Each number is 50 + 12 x the weight over its row's rms, rounded and kept within 0 to 99. Layers, rows and columns count from 0. The size before them is the row's rms in percent of the matrix's.

# layer 3 attention query, 384x384, rms 0.206, rows 51-159, columns 256-319
093:49 41 62 47 55 60 43 56 65 52 52 82 61 32 71 58 59 51 55 65 28 51 45 61 70 39 37 39 41 60 34 59 60 42 36 59 39 44 57 57 64 38 27 36 40 74 59 38 60 46 49 60 53 13 37 61 40 29 59 49 62 37 61 71
097:67 55 36 54 57 44 59 42 42 54 55 82 55 56 56 36 32 71 53 52 28 55 52 42 52 36 62 39 33 56 39 61 30 55 47 75 45 57 72 66 64 29 37 56 42 46 52 58 56 35 58 55 44 46 39 52 41 44 73 38 53 61 75 63
084:52 32 61 34 56 55 59 46 30 51 52 40 59 52 68 55 51 58 54 63 48 82 34 64 40 39 59 60 50 42 60 65 52 36 67 42 58 47 24 37 44 52 54 53 53 40 42 40 71 50 57 52 49 59 33 39 62 56 61 78 56 50 24 34
083:63 40 61 47 64 57 38 58 33 59 56 52 84 46 69 57 47 52 68 51 39 50 47 49 53 57 52 26 55 51 50 46 67 29 49 34 46 61 31 64 56 57 39 55 45 62 58 39 49 34 80 42 34 72 83 48 34 59 68 51 31 53 61 66
097:47 43 47 52 42 63 56 51 25 62 57 43 51 52 59 36 40 36 54 52 45 50 35 46 55 60 39 43 51 48 35 48 67 67 46 49 34 32 50 49 67 45 51 59 49 57 51 74 58 36 53 63 57 56 57 69 53 77 51 49 73 29 47 53
090:37 44 50 50 49 59 57 38 53 68 50 55 56 57 61 47 45 66 44 50 32 52 25 44 55 65 51 44 54 38 38 49 36 47 49 39 74 56 30 77 70 57 42 71 31 61 37 64 56 50 44 52 59 27 48 53 64 70 46 56 41 33 46 43
089:63 54 62 49 51 34 66 61 23 20 52 39 47 41 63 53 66 49 42 49 42 46 49 49 21 42 46 46 45 22 45 48 62 58 65 57 30 40 59 43 56 67 46 70 39 65 50 55 50 43 56 55 64 61 47 41 51 56 58 42 50 55 57 62
090:52 70 49 59 34 66 59 63 46 62 55 51 41 47 41 64 61 50 53 42 36 56 25 38 54 53 35 40 28 54 50 62 54 73 52 21 51 68 17 53 39 30 31 50 67 63 37 38 56 50 66 61 62 58 34 56 58 54 31 69 50 43 59 41
095:38 68 63 62 58 57 54 53 37 54 45 51 38 68 56 37 25 35 41 33 65 48 45 45 60 35 71 40 64 55 54 73 46 29 60 45 37 47 49 54 18 44 35 65 70 40 50 52 55 56 59 37 65 50 26 40 51 66 66 64 62 56 53 65
083:56 46 64 44 45 51 61 49 56 49 50 49 36 45 49 50 54 77 45 29 54 52 74 69 47 27 34 46 66 35 38 56 73 50 50 67 47 42 66 68 56 55 46 52 53 48 36 71 51 51 45 29 40 85 72 57 54 43 09 55 63 48 59 27
094:63 62 61 74 38 50 57 43 55 68 45 58 64 31 54 55 66 53 44 46 47 29 50 45 43 59 52 31 61 54 50 59 54 42 40 49 49 39 39 62 52 61 55 41 50 52 46 31 37 39 65 42 45 34 48 51 55 34 42 47 50 60 63 63
085:52 78 48 54 54 58 47 50 40 51 60 50 49 46 45 59 42 35 66 40 48 59 32 60 30 46 49 48 67 28 25 44 59 56 43 63 46 38 49 31 34 54 60 56 34 42 45 36 33 39 40 42 49 35 57 55 59 70 56 63 63 57 30 56
094:65 46 29 55 44 57 59 47 34 40 52 62 70 57 40 42 47 46 61 48 42 63 53 45 37 51 47 45 54 26 45 53 11 44 60 56 48 54 47 38 40 68 57 54 43 50 50 46 49 56 62 41 68 21 44 60 27 52 38 49 56 45 67 72
083:54 44 51 61 41 70 54 47 54 41 60 39 55 66 53 55 50 51 37 36 56 50 60 36 34 46 32 50 44 34 35 27 43 32 40 54 55 43 74 72 50 36 34 69 46 59 30 64 36 17 26 66 47 47 76 51 44 46 35 32 60 56 51 37
088:75 48 53 53 42 20 55 57 54 31 26 40 54 61 40 49 64 55 25 60 48 56 57 46 52 59 61 52 44 62 45 45 42 72 50 49 26 60 63 46 62 44 61 67 53 46 45 53 50 55 55 49 58 41 67 55 26 68 55 56 44 53 72 26
088:75 49 53 35 37 63 60 58 45 62 35 72 60 56 39 42 56 64 50 47 54 47 38 45 61 30 54 46 33 40 36 72 46 59 63 26 54 67 43 42 39 22 48 46 38 67 49 52 46 37 69 45 47 42 59 55 53 52 55 25 28 77 48 38
083:62 31 53 45 49 78 39 50 43 46 50 31 42 61 73 65 53 44 34 41 44 28 56 47 61 38 31 39 50 42 48 60 82 58 64 43 61 61 32 32 34 59 37 48 56 42 55 42 56 75 43 63 47 49 53 73 52 61 51 44 49 37 59 43
093:21 53 43 33 48 47 49 51 57 43 61 50 47 52 55 66 46 59 66 45 59 38 38 48 57 47 29 51 47 43 67 51 35 54 33 51 65 49 61 56 52 50 44 67 52 47 54 46 59 46 56 45 71 72 28 45 63 71 45 62 62 41 57 29
086:56 45 60 51 56 51 38 51 38 44 51 45 46 53 40 45 52 42 57 75 48 57 35 61 45 68 41 45 56 66 19 56 41 60 57 42 61 53 39 61 35 63 37 45 71 60 57 42 42 39 64 47 59 38 59 50 36 54 33 56 54 45 42 64
088:52 42 44 53 27 42 44 38 37 54 50 34 63 79 60 49 38 37 35 43 57 48 57 22 42 45 65 54 60 64 58 48 63 57 60 53 55 42 41 38 51 36 41 45 51 59 35 60 56 20 59 52 45 46 50 42 43 59 49 53 44 15 63 28
084:46 44 37 46 50 32 46 52 62 52 34 58 32 37 66 65 63 43 33 55 61 37 59 36 61 59 46 55 60 26 67 39 55 24 54 58 64 51 30 58 58 45 62 61 52 52 49 60 47 42 54 47 61 65 59 63 50 49 58 58 24 78 56 40
085:38 59 60 65 58 45 53 44 09 34 56 49 45 36 43 54 33 43 47 46 48 27 43 46 43 48 44 40 70 42 46 61 41 71 26 59 47 56 57 34 80 56 43 42 37 54 52 68 39 46 55 32 50 51 39 65 50 34 27 68 63 51 54 41
084:60 51 41 65 31 54 45 52 57 30 50 63 43 58 48 65 59 19 74 71 50 61 54 47 35 38 41 50 48 59 38 40 53 45 62 43 70 58 31 33 54 69 56 63 34 51 42 63 50 57 39 57 45 57 40 46 41 49 30 51 49 50 18 41
084:73 40 60 57 57 44 61 51 54 63 59 63 62 38 45 74 50 62 53 52 40 46 52 41 58 39 82 13 38 39 58 55 41 31 61 49 38 58 30 57 52 48 44 57 67 32 37 70 53 51 57 50 44 39 41 43 34 47 33 35 44 55 58 62
082:48 48 57 44 58 62 48 66 56 37 49 59 61 55 49 60 55 44 52 66 49 56 31 55 57 51 31 58 74 57 53 43 41 57 41 60 49 45 40 36 34 63 47 56 42 43 60 46 62 65 31 64 42 53 68 48 42 55 39 43 47 40 45 59
086:65 57 72 43 33 60 43 52 58 70 60 67 39 54 36 47 58 34 63 53 41 49 74 61 50 52 60 46 58 39 68 47 55 66 47 47 50 36 67 66 55 46 56 25 57 46 55 29 48 55 43 57 35 54 55 71 67 42 71 69 84 52 29 52
082:52 55 49 55 36 35 44 33 53 41 49 53 38 52 40 53 30 38 43 56 40 46 52 57 71 45 57 48 37 48 70 68 45 51 78 37 40 39 35 56 52 68 41 44 61 50 64 59 42 54 47 53 76 40 32 46 49 37 55 52 47 55 55 73
084:56 54 35 49 60 31 58 40 61 51 42 59 45 43 37 52 81 41 58 36 21 62 37 59 59 40 39 38 31 53 36 40 37 65 65 48 47 50 51 38 72 45 44 48 50 42 23 40 43 36 46 55 47 49 60 72 68 28 47 42 58 68 72 48
087:51 57 50 37 57 57 62 54 58 65 49 54 48 50 53 54 69 35 37 65 45 37 50 55 73 35 59 41 53 56 57 51 46 43 74 49 80 53 43 49 59 53 44 41 48 54 32 75 40 61 38 55 66 52 56 60 43 59 38 68 37 42 46 45
083:61 41 56 42 66 60 66 58 28 46 46 56 41 43 58 64 51 67 57 61 60 61 55 52 72 63 65 43 59 57 63 47 53 58 53 46 72 61 53 58 35 49 68 51 36 51 52 42 63 49 54 49 47 57 46 59 57 26 61 62 66 52 46 28
085:48 47 29 38 50 59 44 29 41 76 43 52 23 72 48 47 50 74 29 45 44 54 51 61 52 41 46 49 40 71 30 61 78 52 58 38 60 48 48 48 60 38 46 42 44 51 62 49 50 41 41 52 47 49 44 71 51 58 55 31 42 51 50 52
089:37 51 37 54 65 43 42 43 48 51 57 42 65 62 43 56 47 40 35 45 48 46 39 46 49 39 22 48 53 51 54 51 58 55 38 43 59 49 45 40 54 52 45 76 74 41 38 50 57 57 60 43 40 67 44 47 62 42 29 64 68 60 39 60
085:56 55 42 43 61 34 62 39 52 43 50 56 66 35 45 45 54 57 69 47 57 58 48 59 70 38 35 65 55 57 36 65 57 59 55 45 42 45 57 52 47 51 20 57 60 38 40 60 48 51 46 46 40 39 31 65 74 56 54 61 53 50 73 46
084:62 60 45 50 43 36 64 46 68 48 57 43 42 54 46 51 68 62 59 68 56 45 48 51 44 50 33 59 44 65 38 62 52 48 57 70 83 51 54 78 30 57 21 51 51 65 58 50 58 20 72 35 30 43 54 53 41 53 48 46 45 51 49 61
084:32 51 53 50 60 50 43 42 61 64 68 33 51 64 61 48 40 45 59 45 62 40 40 50 65 60 28 59 65 50 52 33 52 28 35 71 48 58 94 65 38 70 58 61 35 39 54 41 53 46 51 39 64 54 54 62 34 59 60 65 48 36 45 63
089:33 49 50 36 40 24 49 25 47 44 44 40 51 48 32 62 38 37 46 70 54 63 37 59 50 58 53 60 50 53 56 56 34 60 62 48 48 69 64 65 45 56 51 41 28 32 65 70 63 35 52 50 56 46 85 48 49 60 33 54 45 49 63 55
093:61 66 52 48 28 74 51 34 56 45 64 49 65 57 70 42 61 36 44 68 52 44 55 63 41 32 42 54 48 49 48 70 40 40 50 59 53 46 50 64 50 58 47 39 47 64 60 49 44 45 25 53 37 43 29 55 51 73 64 32 75 30 23 53
085:73 52 46 64 46 35 47 65 53 43 43 59 79 54 54 53 48 56 27 42 64 48 50 50 46 35 56 39 46 35 67 28 45 39 51 59 49 38 36 65 56 57 52 55 44 40 48 49 49 40 61 54 46 40 47 66 61 78 52 56 57 63 38 25
085:50 56 60 32 47 48 46 33 67 61 67 58 43 43 38 54 52 51 43 61 56 52 72 50 45 65 52 66 70 37 32 52 50 22 28 52 43 34 65 44 58 39 40 39 66 56 69 41 45 46 41 49 30 46 46 37 58 41 47 58 36 48 73 36
085:57 49 53 54 53 52 50 40 51 50 36 45 43 38 43 53 30 52 62 59 27 27 39 56 58 58 64 40 59 50 49 55 38 33 37 43 72 77 64 57 66 63 37 28 51 57 61 48 32 43 37 54 50 35 45 68 54 36 46 59 40 64 45 62
086:48 59 33 40 66 68 51 23 65 40 48 55 62 38 46 47 59 55 66 38 45 57 44 58 59 30 38 58 34 51 43 67 51 54 43 40 60 40 50 33 53 76 42 63 54 53 47 50 60 40 44 43 54 47 48 55 60 61 39 42 54 49 44 52
088:59 47 49 56 40 69 37 56 49 33 38 59 41 49 10 53 33 45 53 44 61 41 72 62 28 46 69 65 17 46 32 40 66 47 62 32 69 51 62 23 53 78 59 48 39 38 69 31 62 50 55 55 42 54 51 50 57 59 27 42 51 31 61 48
086:52 61 47 50 56 55 38 41 23 38 48 50 62 46 66 67 53 51 69 52 57 33 42 48 53 46 39 66 55 56 39 60 64 54 50 50 51 59 36 50 45 58 45 32 56 74 43 38 66 26 62 55 40 73 36 61 35 54 56 43 52 57 50 43
090:69 50 63 35 56 56 47 53 66 65 39 63 65 32 55 48 43 58 55 59 62 38 68 58 54 30 63 45 41 55 49 40 59 50 56 71 57 59 51 50 41 62 25 64 51 75 30 59 77 29 32 75 50 72 46 36 49 56 65 44 47 24 56 83
079:60 58 44 66 32 44 56 60 47 51 55 45 58 47 39 59 55 36 45 50 46 52 55 48 29 34 63 41 59 63 35 58 44 60 66 46 54 50 45 26 34 42 39 67 57 45 54 32 57 69 76 52 65 56 59 63 65 78 61 19 75 66 68 44
083:62 63 52 50 53 65 47 40 47 44 59 57 52 40 54 46 31 69 48 54 48 43 56 26 49 28 32 56 51 42 50 61 25 68 56 62 49 44 52 46 53 50 77 57 51 51 46 58 56 46 53 55 51 53 33 40 46 39 43 63 35 58 61 23
086:58 28 71 43 44 70 54 57 48 48 35 53 59 39 58 40 50 52 23 45 60 62 40 59 35 70 37 37 59 63 40 49 60 46 57 42 51 30 29 40 70 31 48 45 69 26 35 31 35 52 49 39 48 51 41 48 26 68 47 41 86 47 47 35
084:62 36 40 68 56 70 33 67 34 62 61 50 54 50 72 38 55 41 48 54 50 38 43 57 61 36 58 47 42 39 36 37 43 38 42 61 56 48 76 42 33 41 75 33 63 51 22 49 62 32 33 54 65 53 43 49 43 47 33 71 52 40 47 43
089:35 36 48 34 30 63 62 33 56 38 64 56 64 52 39 65 44 69 36 48 55 56 42 36 59 48 54 54 38 43 50 40 45 44 30 40 37 50 71 53 37 35 21 52 54 42 56 44 45 23 66 54 41 61 43 65 35 68 59 34 52 54 56 30
083:59 38 57 45 66 41 41 57 37 72 45 47 55 35 45 48 60 49 57 41 43 60 57 62 50 32 60 49 56 40 32 22 66 60 31 43 52 29 53 56 49 62 65 44 48 46 38 33 67 43 46 52 55 55 54 52 51 70 57 43 56 66 58 61
089:50 64 59 70 40 47 37 39 58 49 60 65 59 66 56 62 51 33 44 43 63 55 31 40 58 59 40 53 25 66 64 50 49 58 41 62 54 63 47 54 52 44 38 51 67 31 31 44 59 49 28 57 39 59 39 39 58 49 43 49 45 47 45 62
083:61 36 17 56 57 41 35 52 64 37 62 70 47 32 57 37 32 35 75 57 42 61 36 57 41 23 55 64 41 48 67 62 59 70 44 61 41 52 80 29 49 51 57 61 44 44 61 60 44 62 27 47 57 72 28 52 34 75 48 61 44 36 59 46
082:58 27 54 64 54 61 46 53 70 47 62 43 60 46 55 59 58 44 56 56 61 46 59 75 53 52 32 57 43 29 69 58 39 28 29 50 48 38 50 45 55 56 58 50 47 67 46 65 75 40 54 64 53 56 60 49 57 54 38 58 39 51 63 47
086:45 37 27 53 29 38 55 67 36 65 57 57 37 47 53 57 42 52 53 25 59 45 50 62 55 34 62 42 30 45 60 41 14 63 22 65 41 45 55 50 52 71 52 55 66 45 62 44 46 39 65 40 54 56 68 56 48 38 45 45 43 30 75 24
084:48 47 54 28 53 48 62 50 51 58 49 44 55 46 56 43 35 45 61 57 40 75 74 30 63 48 34 71 67 59 53 43 45 65 70 35 44 40 38 46 54 38 60 44 49 61 18 54 53 58 66 42 32 73 55 55 36 60 69 51 41 38 55 69
092:47 55 70 43 53 69 48 38 27 39 24 39 53 81 45 54 52 71 47 40 76 78 52 48 45 47 48 39 62 32 52 47 38 60 31 55 48 35 57 63 43 55 38 81 49 59 81 62 55 55 47 53 40 48 48 55 66 58 52 54 51 36 55 30
081:60 43 55 50 22 61 41 41 50 64 71 62 29 45 43 48 49 38 50 43 35 69 69 56 60 39 36 54 50 43 65 54 53 61 59 71 48 37 51 45 37 30 28 53 52 39 56 55 31 59 32 61 30 49 76 50 29 56 49 65 40 40 56 56
083:56 37 56 48 57 53 52 42 48 62 50 56 53 52 44 55 49 37 38 32 52 44 81 38 62 31 55 56 52 53 45 69 57 28 46 62 49 59 47 53 36 47 34 68 66 63 31 70 52 54 53 58 52 43 37 47 64 58 65 53 48 25 58 37
093:30 49 43 37 48 44 56 29 36 51 56 48 43 57 44 52 54 33 54 59 66 34 51 61 50 51 60 53 19 60 53 52 60 59 50 60 44 58 37 48 38 47 35 49 30 61 49 54 45 43 56 71 61 56 45 35 69 16 33 42 56 57 53 18
082:36 44 55 35 62 41 58 73 41 51 77 56 55 77 52 53 52 47 40 43 47 67 83 66 39 39 44 43 34 59 46 42 46 45 68 72 51 51 70 62 27 54 66 64 46 72 64 56 23 53 60 40 39 67 62 58 47 57 52 50 43 48 46 55
083:46 61 28 74 60 50 48 63 46 56 59 46 59 51 62 30 45 61 55 40 42 41 72 58 64 54 27 42 72 42 48 59 55 35 45 68 24 40 40 65 49 54 33 57 47 58 38 45 34 70 39 39 45 92 54 52 30 45 66 46 44 72 61 55
085:50 40 70 48 29 41 61 66 75 56 62 62 53 38 61 51 67 34 57 51 61 46 52 55 40 28 60 39 50 44 29 62 54 46 42 40 54 56 50 59 57 38 37 28 60 68 58 59 28 55 25 50 55 49 48 49 64 57 45 42 53 22 66 46
084:60 45 59 40 45 58 48 33 55 53 39 64 36 40 62 62 57 57 38 40 47 60 50 43 37 49 31 47 49 31 44 46 45 42 51 18 32 79 48 75 29 40 64 59 52 68 70 52 46 44 62 50 48 66 40 42 61 60 51 70 42 54 61 52
086:47 40 44 50 33 58 53 63 63 46 21 48 57 43 45 52 54 56 91 57 63 51 59 50 53 46 32 67 42 60 53 48 41 46 49 36 48 42 55 42 52 50 59 40 65 69 63 42 63 40 48 52 65 43 54 42 38 31 29 24 55 64 66 76
082:63 61 33 42 68 53 35 54 41 66 47 56 47 37 35 61 57 53 54 64 52 32 38 43 58 59 53 76 64 47 41 64 53 41 51 63 66 45 57 75 61 47 55 54 62 60 27 49 66 66 36 45 43 52 48 40 48 40 55 20 11 79 45 56
083:69 28 46 44 50 58 51 43 60 44 63 37 37 53 58 37 45 57 40 48 52 64 53 59 65 50 54 44 27 65 49 76 59 70 76 55 63 45 63 51 37 57 59 79 57 60 40 33 39 54 51 59 57 47 66 19 65 41 37 66 29 60 41 29
084:72 59 43 36 47 25 37 32 62 45 36 55 49 48 37 58 62 36 48 50 48 42 67 45 48 57 48 49 49 54 65 43 46 55 66 52 46 57 46 76 48 40 43 50 30 44 33 51 47 35 54 46 51 47 06 46 49 49 36 59 54 44 42 68
089:43 33 45 59 74 39 50 47 37 46 64 52 55 30 59 46 48 81 61 69 55 36 69 71 28 32 51 41 63 63 35 44 61 39 59 61 32 72 41 53 42 37 51 61 76 42 53 62 41 42 63 59 54 27 66 52 39 38 54 61 39 60 42 72
081:31 38 61 31 41 29 57 68 24 37 48 52 36 41 44 47 47 46 56 39 56 44 60 61 32 54 50 50 57 68 54 34 60 72 43 53 57 47 51 46 31 62 68 59 40 23 78 46 52 50 35 56 54 43 52 56 37 71 51 65 45 47 74 37
086:52 31 55 45 64 34 34 45 44 58 41 64 46 60 52 51 57 36 66 53 60 35 38 38 77 75 56 54 50 54 56 34 47 39 23 26 56 33 47 50 29 54 62 55 37 52 32 26 34 69 61 44 55 29 48 51 66 57 59 60 40 54 56 31
085:50 54 56 50 49 47 37 60 41 36 52 60 72 48 43 46 55 32 45 46 53 47 49 65 66 38 39 59 45 57 72 28 26 60 58 61 31 53 61 27 54 45 79 34 42 54 62 45 50 45 31 57 43 36 44 51 55 57 64 38 48 78 32 69
088:33 51 50 56 43 53 48 52 64 24 44 66 50 70 46 40 61 44 65 51 65 60 48 36 64 52 51 45 27 51 43 43 55 33 54 39 41 56 60 42 50 43 41 34 46 46 63 44 69 36 51 49 55 63 29 27 26 52 77 58 62 57 47 42
087:48 43 65 41 43 62 48 61 68 64 46 62 61 52 69 38 34 64 40 42 50 55 55 38 44 44 55 39 63 35 44 28 36 47 47 49 58 56 44 41 36 44 32 46 59 61 48 33 57 61 54 43 39 44 49 46 69 49 34 64 58 77 61 54
086:40 33 57 50 45 39 65 45 64 68 42 56 71 43 48 39 38 76 57 83 46 39 56 56 37 62 32 51 50 41 35 65 35 44 81 62 55 37 44 68 53 63 56 59 47 59 60 36 47 44 59 51 52 33 60 41 49 51 57 40 39 55 33 52
084:42 39 54 66 58 46 55 42 48 64 53 65 42 57 48 32 43 48 47 44 43 50 44 69 59 52 63 57 69 25 55 23 37 46 39 61 47 55 44 50 52 68 67 58 57 55 52 45 54 53 59 73 61 48 50 41 52 50 51 51 37 50 48 29
091:41 49 50 40 43 44 44 34 40 42 61 48 53 53 38 35 37 55 45 33 57 32 52 67 39 39 36 56 60 67 46 65 39 48 39 55 47 49 43 42 50 37 60 68 40 46 61 67 49 77 41 63 48 36 57 58 32 48 46 44 65 45 65 61
084:44 67 45 22 53 28 53 59 43 42 50 64 50 50 35 35 39 47 43 69 60 34 47 49 32 54 60 41 59 36 39 36 42 68 52 53 54 33 57 65 68 27 26 49 46 45 58 45 62 28 35 52 66 66 68 50 43 58 83 40 49 20 51 58
100:53 51 60 59 79 58 47 37 41 43 60 67 37 39 31 38 48 48 64 58 49 57 48 46 50 34 29 53 45 67 53 33 36 68 45 53 33 38 33 52 32 66 56 42 45 60 40 52 56 75 40 45 26 37 32 75 52 49 53 47 59 30 73 52
098:65 55 39 43 61 53 54 45 34 47 53 38 42 48 60 59 58 30 53 67 53 53 42 56 36 36 40 39 50 42 54 29 17 34 41 58 64 69 37 78 43 67 47 54 66 53 42 40 77 53 41 48 30 59 25 59 61 66 72 34 63 50 72 71
093:51 53 65 47 72 54 52 61 43 48 64 41 48 56 49 56 53 62 56 59 47 43 56 40 52 56 43 54 65 55 32 53 63 33 60 39 41 65 61 65 37 35 48 44 51 26 63 48 36 62 44 57 31 58 47 56 37 65 41 52 42 38 40 22
101:54 44 62 58 31 37 58 60 45 72 50 58 49 36 43 40 44 40 48 47 30 41 62 40 75 31 64 50 54 38 43 28 60 43 47 50 37 41 65 49 56 41 49 45 74 38 44 55 48 72 42 65 60 51 46 35 49 41 44 41 38 44 73 43
102:49 49 56 52 50 50 48 58 54 47 47 61 53 43 48 69 49 59 67 49 49 60 43 52 36 57 55 59 58 60 52 17 54 55 73 36 60 37 36 47 60 55 39 48 49 53 45 65 92 49 61 56 65 34 55 66 45 61 60 57 40 73 56 34
101:44 55 37 44 58 44 62 56 52 42 53 42 47 60 52 68 51 47 46 66 58 42 40 37 51 66 66 44 35 36 57 54 48 46 46 57 51 57 60 47 26 44 41 44 53 40 49 72 40 54 35 35 51 23 51 26 46 50 34 54 68 43 31 23
092:51 58 64 42 58 43 69 43 52 56 49 39 37 54 46 52 51 65 59 56 42 40 30 47 28 46 79 39 53 70 49 35 39 49 64 74 36 45 31 34 53 56 47 41 65 34 55 56 60 23 54 36 74 34 46 60 53 75 43 44 52 50 57 26
101:63 53 23 34 39 50 51 56 42 33 57 59 48 50 50 69 45 73 42 63 41 38 40 41 59 65 63 55 30 34 56 66 46 71 61 44 81 43 52 41 37 27 44 53 32 41 42 40 32 60 61 46 55 46 55 30 48 69 77 41 51 50 55 41
097:42 43 29 42 50 55 47 47 60 33 56 53 46 57 69 41 46 28 59 29 52 46 55 36 46 47 40 57 37 58 37 56 65 51 57 26 55 52 49 58 50 65 26 50 49 68 36 49 33 46 64 55 34 55 63 47 61 44 52 52 44 52 52 50
095:51 44 44 80 54 70 55 53 57 57 45 65 53 54 47 49 57 40 54 25 38 67 47 50 59 43 75 47 45 47 47 63 68 51 51 48 63 51 67 51 57 46 53 45 27 56 56 54 61 43 41 34 32 37 55 60 43 39 30 32 43 42 39 38
093:62 47 53 62 69 47 56 67 66 60 18 58 56 41 51 49 64 48 49 67 46 60 47 37 60 47 48 37 69 49 65 43 57 48 54 64 46 39 56 56 42 57 46 60 50 48 47 61 29 52 51 41 41 31 54 47 44 44 45 58 54 47 38 36
101:80 31 46 38 37 49 50 44 57 36 34 52 47 48 47 64 58 46 53 32 72 78 61 45 36 63 56 42 52 57 38 45 57 48 57 41 40 64 58 58 49 50 61 26 55 53 47 60 55 69 46 63 52 37 50 56 43 62 64 45 42 48 50 51
098:22 33 48 47 48 42 57 62 35 44 48 67 62 42 47 59 67 62 78 49 53 46 37 39 44 42 48 51 50 39 34 40 16 66 57 51 33 40 62 51 57 42 52 62 47 73 39 59 39 52 88 57 37 57 40 26 61 38 40 63 47 53 54 57
094:43 53 52 54 47 52 50 71 58 60 53 24 44 60 39 56 40 47 39 30 30 53 76 33 47 37 56 54 38 46 46 36 56 71 24 37 45 49 69 32 49 52 48 67 48 45 71 42 57 61 48 41 63 32 43 55 35 59 29 47 60 64 74 60
094:47 53 51 59 43 41 48 42 48 25 62 58 56 62 49 59 38 64 51 51 35 42 55 49 33 57 62 42 26 49 47 27 43 46 29 55 37 62 62 64 49 65 47 29 75 55 45 56 42 44 56 32 50 62 33 43 35 28 39 36 46 53 63 41
097:40 44 48 44 57 66 55 37 70 49 51 43 35 70 61 36 54 65 51 64 34 58 59 38 69 48 64 51 44 54 47 52 86 34 59 64 61 45 53 59 71 60 55 43 44 56 41 41 51 33 48 47 51 39 72 58 33 55 43 63 51 60 59 48
106:60 60 31 70 60 64 50 40 41 57 43 53 59 56 50 53 68 33 82 51 51 52 42 59 64 35 26 41 46 52 77 60 35 51 51 58 63 58 40 53 49 28 55 66 34 66 70 59 43 47 60 55 39 58 33 67 33 53 47 46 31 53 45 63
098:46 30 64 49 37 43 53 53 37 53 39 63 69 63 54 63 48 76 63 69 58 25 59 58 53 67 43 62 62 51 67 42 37 61 47 43 54 42 47 50 58 54 49 55 31 29 57 18 56 39 35 35 56 40 58 32 67 33 54 56 53 76 52 60
105:51 47 47 52 56 47 53 67 34 50 25 33 44 43 35 41 40 49 49 58 48 26 73 40 58 62 29 60 43 64 68 61 44 46 46 74 50 65 59 42 50 54 48 71 24 50 47 67 41 47 35 55 59 62 48 47 73 67 31 36 56 63 55 47
103:49 40 39 46 47 52 56 52 48 68 60 27 10 36 35 63 39 61 61 38 49 66 60 41 67 54 37 59 48 34 81 63 35 69 52 45 57 59 54 48 50 64 51 53 70 69 65 49 53 31 30 48 61 58 40 31 47 54 70 68 51 69 49 54
094:63 43 55 27 67 56 46 46 67 45 50 35 51 49 76 37 69 62 67 37 45 56 50 48 58 81 50 41 45 50 60 64 20 50 40 70 69 36 51 43 67 48 46 47 50 54 30 53 44 53 70 45 24 31 62 51 22 49 32 57 53 72 44 48
092:74 71 52 43 46 49 46 45 54 29 37 69 56 68 45 53 50 28 51 40 52 63 65 39 66 41 57 38 25 50 57 22 58 42 58 49 41 54 66 49 45 54 58 49 31 68 50 37 52 22 37 43 33 57 27 43 67 55 55 27 40 45 56 55
098:39 19 40 66 36 50 44 39 57 49 58 55 51 44 53 58 49 64 55 55 52 67 49 56 39 22 55 59 45 61 57 48 61 41 68 25 59 53 60 55 49 57 43 46 66 55 50 32 67 61 36 58 39 60 47 62 57 31 49 46 62 35 67 57
097:57 48 64 28 51 69 56 57 57 46 66 44 58 42 45 48 68 43 55 16 51 60 69 43 56 43 45 53 60 57 69 39 54 44 41 51 38 45 32 37 40 45 44 46 46 54 36 44 30 51 49 31 31 53 35 49 54 51 65 43 63 36 49 50
093:79 63 47 59 22 68 70 28 45 56 50 49 66 54 53 56 63 55 53 53 28 64 54 34 56 61 67 32 57 51 55 50 62 50 28 43 35 69 47 32 30 55 25 70 65 60 44 61 56 34 45 52 43 54 39 50 37 22 25 44 60 41 57 51
103:57 59 47 30 28 52 57 58 38 38 48 42 49 38 51 48 52 43 37 24 67 81 56 49 53 43 56 58 38 53 65 33 37 43 56 60 63 50 56 57 54 46 39 60 32 35 36 49 37 64 44 38 29 40 51 25 36 56 52 48 30 57 75 46
098:46 53 51 58 72 43 52 51 61 60 72 54 54 48 36 52 47 42 44 58 68 41 46 56 61 63 49 58 47 54 54 52 22 65 36 33 62 43 50 45 58 43 67 59 43 60 50 36 45 51 45 57 37 45 50 47 56 44 35 50 39 58 44 73
099:61 16 39 40 60 42 56 62 43 43 49 23 57 51 64 52 31 79 65 53 50 32 62 56 55 53 36 36 59 36 51 67 38 77 66 48 39 46 42 63 55 48 52 37 63 51 81 64 56 62 53 31 57 29 48 51 46 76 64 44 67 47 36 75
098:11 62 48 47 33 41 49 43 47 41 56 65 45 49 39 42 55 67 51 35 59 44 46 54 44 45 65 49 44 52 44 61 58 56 66 63 36 44 64 65 51 35 56 59 52 33 59 77 78 41 64 51 62 66 52 58 66 69 44 59 60 31 55 47
101:57 57 38 59 45 50 43 51 48 41 40 60 40 52 34 45 64 40 23 58 66 37 67 46 48 64 56 45 61 39 55 46 26 19 50 38 62 36 55 67 75 51 30 38 63 39 47 37 50 42 45 35 40 50 40 51 42 39 42 30 33 64 53 72
099:55 41 47 52 49 47 38 45 59 42 50 52 67 79 87 47 24 44 39 57 46 63 18 55 59 49 45 76 68 18 35 49 35 66 66 50 51 55 42 44 44 49 62 70 60 59 62 50 47 61 40 53 49 44 51 44 60 42 41 31 50 41 45 63
097:36 43 44 64 38 45 48 48 49 45 49 47 70 50 46 58 56 51 50 68 50 42 65 40 65 42 49 69 64 50 33 35 44 54 51 81 49 42 44 61 69 48 38 73 40 58 26 41 40 36 60 34 57 49 58 42 23 42 56 48 19 49 39 28